{"n_layer": 9, "d_model": 576, "n_head": 9, "n_kv_head": 9, "head_dim": 64, "d_mlp": 2304, "vocab_size": 28096, "activation": "gelu", "norm": "layernorm", "norm_place": "pre", "norm_eps": 1e-05, "positions": "alibi", "qk_norm": false, "attn_scale": 0.125, "bias": "all", "tie_embeddings": true, "parallel_block": false, "extras": ["capped logits"], "init": "normal", "init_std_qkv": 0.0207, "init_std_o": 0.00489, "init_std_up": 0.0207, "init_std_down": 0.00244, "optimizer": "laprop", "lr": 0.00063, "lr_mult_qkv": 0.5, "lr_mult_up": 1.32, "beta1": 0.9, "beta2": 0.99, "lr_head": 0.00894, "warmup_steps": 508, "schedule": "wsd", "decay_fraction": 0.912, "decay_shape": "cos", "final_lr_fraction": 0.05, "batch_tokens": 131072, "seq_len": 512, "doc_mask": true, "train_tokens": 591500000, "steps": 4513, "dataset": "wikipedia_en"}
Each number is 128 + 32 x the weight over its row's rms, rounded and kept within 0 to 255. Layers, rows and columns count from 0. Numbers have three digits each. The size before them is the row's rms in percent of the matrix's.

# down: layer 2 MLP down (transposed), 2304x576, rms 0.0152, rows 2282-2303, columns 288-359
# up: layer 2 MLP up, 2304x576, rms 0.0287, rows 2283-2303, columns 288-359
down2282 100:162155135090166105118101154142136080160155103141147172134092131141080102136129105127135185184111128132145183156112093084147091118127183128162176095159091110157161077037142134153183136088126150081118161127124114136094
up2283 101:105075164140127111108131162161161111150104109103123133115147142104123134123199123105117141216134126096191186092170185134151117168127148112137129169128110132105089192169173105096126181088078102118141100110182144084114
down2283 104:146051137112151131112168082155159107117173078104165129154155166115147155150087123155115141099148118105110103206153101156130105122125098103084167119121046087164138133103164133100178105111139155135157126148105154148114
up2284 096:136140125143151167118052142107099147097113164004155061127149131109113123181155146116120129141168113088142145155118112114178130075149108123108155138162191133162155084142137130095124106135067175154115123154135120073152
down2284 095:137115149138149100150126137124090168157193109192137135084096150081174058178110065176070055093115134142129141099087157150114184119170111146171147115096101176177094092127131166172157107108132118132125167155110189145146
up2285 101:128178141071103083127163149139157126123123105114086123137148120121086076150147095159078196216156156172141205066126102143101094103141082093140122178126118103146108174131094072116147183135083145167158104104138086145120
down2285 096:133054062182098133103125161136118064107156089124114164061134139102110128135134130168095093116136098156174093128130136153089128130036170181145152132131119142163155107127175122232112130135154075174138144111154113150095
up2286 107:136119105117149138103147159158145126114111117114225114152117177117115121167146107225148194158088154102166180118144100134118111141146149117151180109109126138102077130149137145129098124102126084143122209114107101106144
down2286 101:153115146102089064093201091098105108135119088131164129141115133125103130141100134148150120185158148120128078153087119056182158119109145130118095090135136118091127120119115200127118114115078106113136151122124102067134
up2287 097:087102127134099111135107110091130133124146142106071082158139157112123108092098157156116148117132087105122147114216159120123033153137127112161156082122204106125178131148127205151131153099078069098062122117125145133105
down2287 092:187125147144164128169068114182145071079189100110148146131163104084088101134153100110144091142053098168094108085093146148132131133154138094138127180109154158163104081086057090147140109146124084148139169164124148110121
up2288 102:129092088145075096054072148141108152117063139140154127129148092122140142181133141110113121137162201101110134150102104124132174118187106098166080136102142047110156082108087130115086132164130140181151128134168147129083
down2288 095:132097147118131103139152130132103165139106176171152141125090128098157138160121112116103132053121067105094144170110153159100148117138115116132126120130126132148114158108120127066138142082195161102132121133119150154115
up2289 110:149146098059112154082113220153184108131083179168132143177158149104131134097084149140098137146126144150159120084116154151147130130072114096141169132116126105118137066112157157100127132170148112150116166148095132139129
down2289 110:109147107077152137115065161141124120113105147090142201111121081109135153123084117136118103140149118104141126136161116115109117120119138154139187111130086122152130095137120118098137134123118137142099113126097096174106
up2290 104:119116067100116152106135136196148110124076150100109123168123145081139116108076100097191146130104134146108153027090142113132091183130034108128082109069090116193152150074171066089136163185149073123134155169109071123148
down2290 100:182102150102208100144135151111116095125164145138115139087136158121155128145170108118135058110153184125083168120155110059143128104114139142114096119127138099154086130110111145151135172132106127108163115097113160143130
up2291 100:147046098191136161143115116136119114136103120112115124146142142147166156119109044178157159110105129115146184113053103149101108082170130031157099113096116150137161139119127144119158151151116119210118152197093104123075
down2291 099:115175152073124142124103103071142133117136146085113117166152084153128125133157144172151152120162119100076079148130092134139126116113144190131111142110155182096114105146167144159142133156131135145190126111143055103164
up2292 107:141133081128096137069077145160113118210128129145143139104146189129116119169154101145120129108121104121172163108102102138157140158080131204151069129135124081128125079113119073203086142151141191106166104123130125075109
down2292 106:124070133132197114119152069118098084194090113086155198146071113109064139207131154074112111116149155091030117105168181112173108160077094121147094119066142187129092114123091123139099111174157184157138124126113105145162
up2293 096:093161132140097143136173135140089119150078158163116148066141124150099137100072073123173128113121179113119108169109073139130154179094162110160131093159142096155145060193070150104156117124191136082120120158153081111140
down2293 090:136150147091046132163092097166127141059127129053151104160141123109133100161136114135093170065131135133156157138151149133124115149143156151083159160088116076098082109056113147133149063148084092174158185040160161146091
up2294 091:156139149129109137099130162090111097178152136130119069181130091147100137141143126123143107162115101101129115139137116116139152115166131133103108077098110166153157114135147184087105133074081110129152168105190123102124
down2294 092:176114175143173165165114096114150143122023138137087128076132144118176042123140117109121153158173125079122118119150182096103105117137153161114135144149155099154132194101104107129135122134150115150070073109092113132173
up2295 101:111087122158083101125118089076172157111133182148156102101156099164132067181146107143141125122166168181203193100092075157175131117130113116150103077156138102073133134073145070132150180171125083123184130155134147132173
down2295 102:119150141092136090104068159167160142136130107184156105147116174126109081161182128139168146088030124155106154087155159121039176140134136112111104156098156079177154102088133099166148097152133170130133140109208100149174
up2296 109:161145102148046139043117135107110102148064152165128121149131085218108180139162111091132113109112170169150165117091101085153131095135144105106161110061119105174170086156134144154058123089113164107128089139159134160157
down2296 098:106154170221109170116152109127136144081138145188117153159099109155109104116117163094089142125107158133131167117154109087096170110139136143125130103133130137123146141137114107128111039096108170092129104094102149118177
up2297 100:154082112196124097163125119157117119156154156115169136171190121120128142124127148115134144136043137171154175103093116171087087142177093117156126116131150132109112087127099135163136131124109143095135143136133135155126
down2297 098:115192146113160114123161102091175127149152092099099144136141144098147155142148115144115125058070114172089147113053105210119112156138193154097069155128116183095135064163145092156151177138125198155131121117172224106092
up2298 100:175113115135134129107115142107067080129094224099118188129171116193089145118122150123147126105089142139054134168180084100114131159141085131141122147130094129106149113170113119090101130118101122228155154099137150098128
down2298 091:121168193177168198132129053123085104101071126096086150115129154154105141113102117147133162165036118070147144179198137142150124156110115160125112172167164140093150145126162146163107144144100137165136151095098137026156
up2299 089:152070137132164138107110161112099109146072102145126104104172163090068101147181096147149094098114122139115182076091180128152164094068140063081102109161109121175082137133156091082142090074139119167139186123200081189139
down2299 096:139127145137121146135115104173153135125134158152117148156144173150177076144085061071131126090093108144127157137145103143106121107170120102171124081167082092184122144118135122104174124180175130195132139144127130120160
up2300 104:149123114169132129081166072109050155133134144117155116083151116142077160145147157111143097162161137113117091117167132068156127108133174058128133075096100116175142098123131119126107123066124088232126106119199109106152
down2300 099:071098071116163121150144153129124117208164052101118131085158139104170060178111123161127112122160129152137111096117110113145139196122147175146144141125070140107118183130132156148131141154152114065106156131136175150127
up2301 104:139108099118106129103111086152071124106056176148189086159157162134159119148158095039066132110155149133139134107102093133083143101167125115150102189132097104149137147132084138118116221116110050130111168136136080141123
down2301 101:101202063122113145046130151126183121186140122148193107057075179172109093072177104190102184177142130175153124116130080147101153160118121140108162104145158133103119085153113079133158141121151108135098157117141144126157
up2302 099:139096143106137087129117131125152147122070121255092121174151204131139107190085105109108170157160140101119147125134141106119157190147121122143104135098146113140055065111104127124152155143164086121110128113033139171126
down2302 100:120116132097151091146108125141074131116124177107088113072131089120187100093141126126124105176144131123140140193126112161115205142150143087114131156097093196137137164114145103203122088061135133149112115090228083110170
up2303 098:141169087081076093078148168169153159143130134125122165084130103101080183120126094142159100146198133157101137123124085149170114125162128079067099086116194166130144092140096110171121135125184062147132126116153152118126
down2303 095:119099146162090122122199119130104104158195139111159127168131100157113122125156150154084121125088138082127152171116163141120187138128168095085104058148085090142126120139085159148105125124110111137116127150079078171144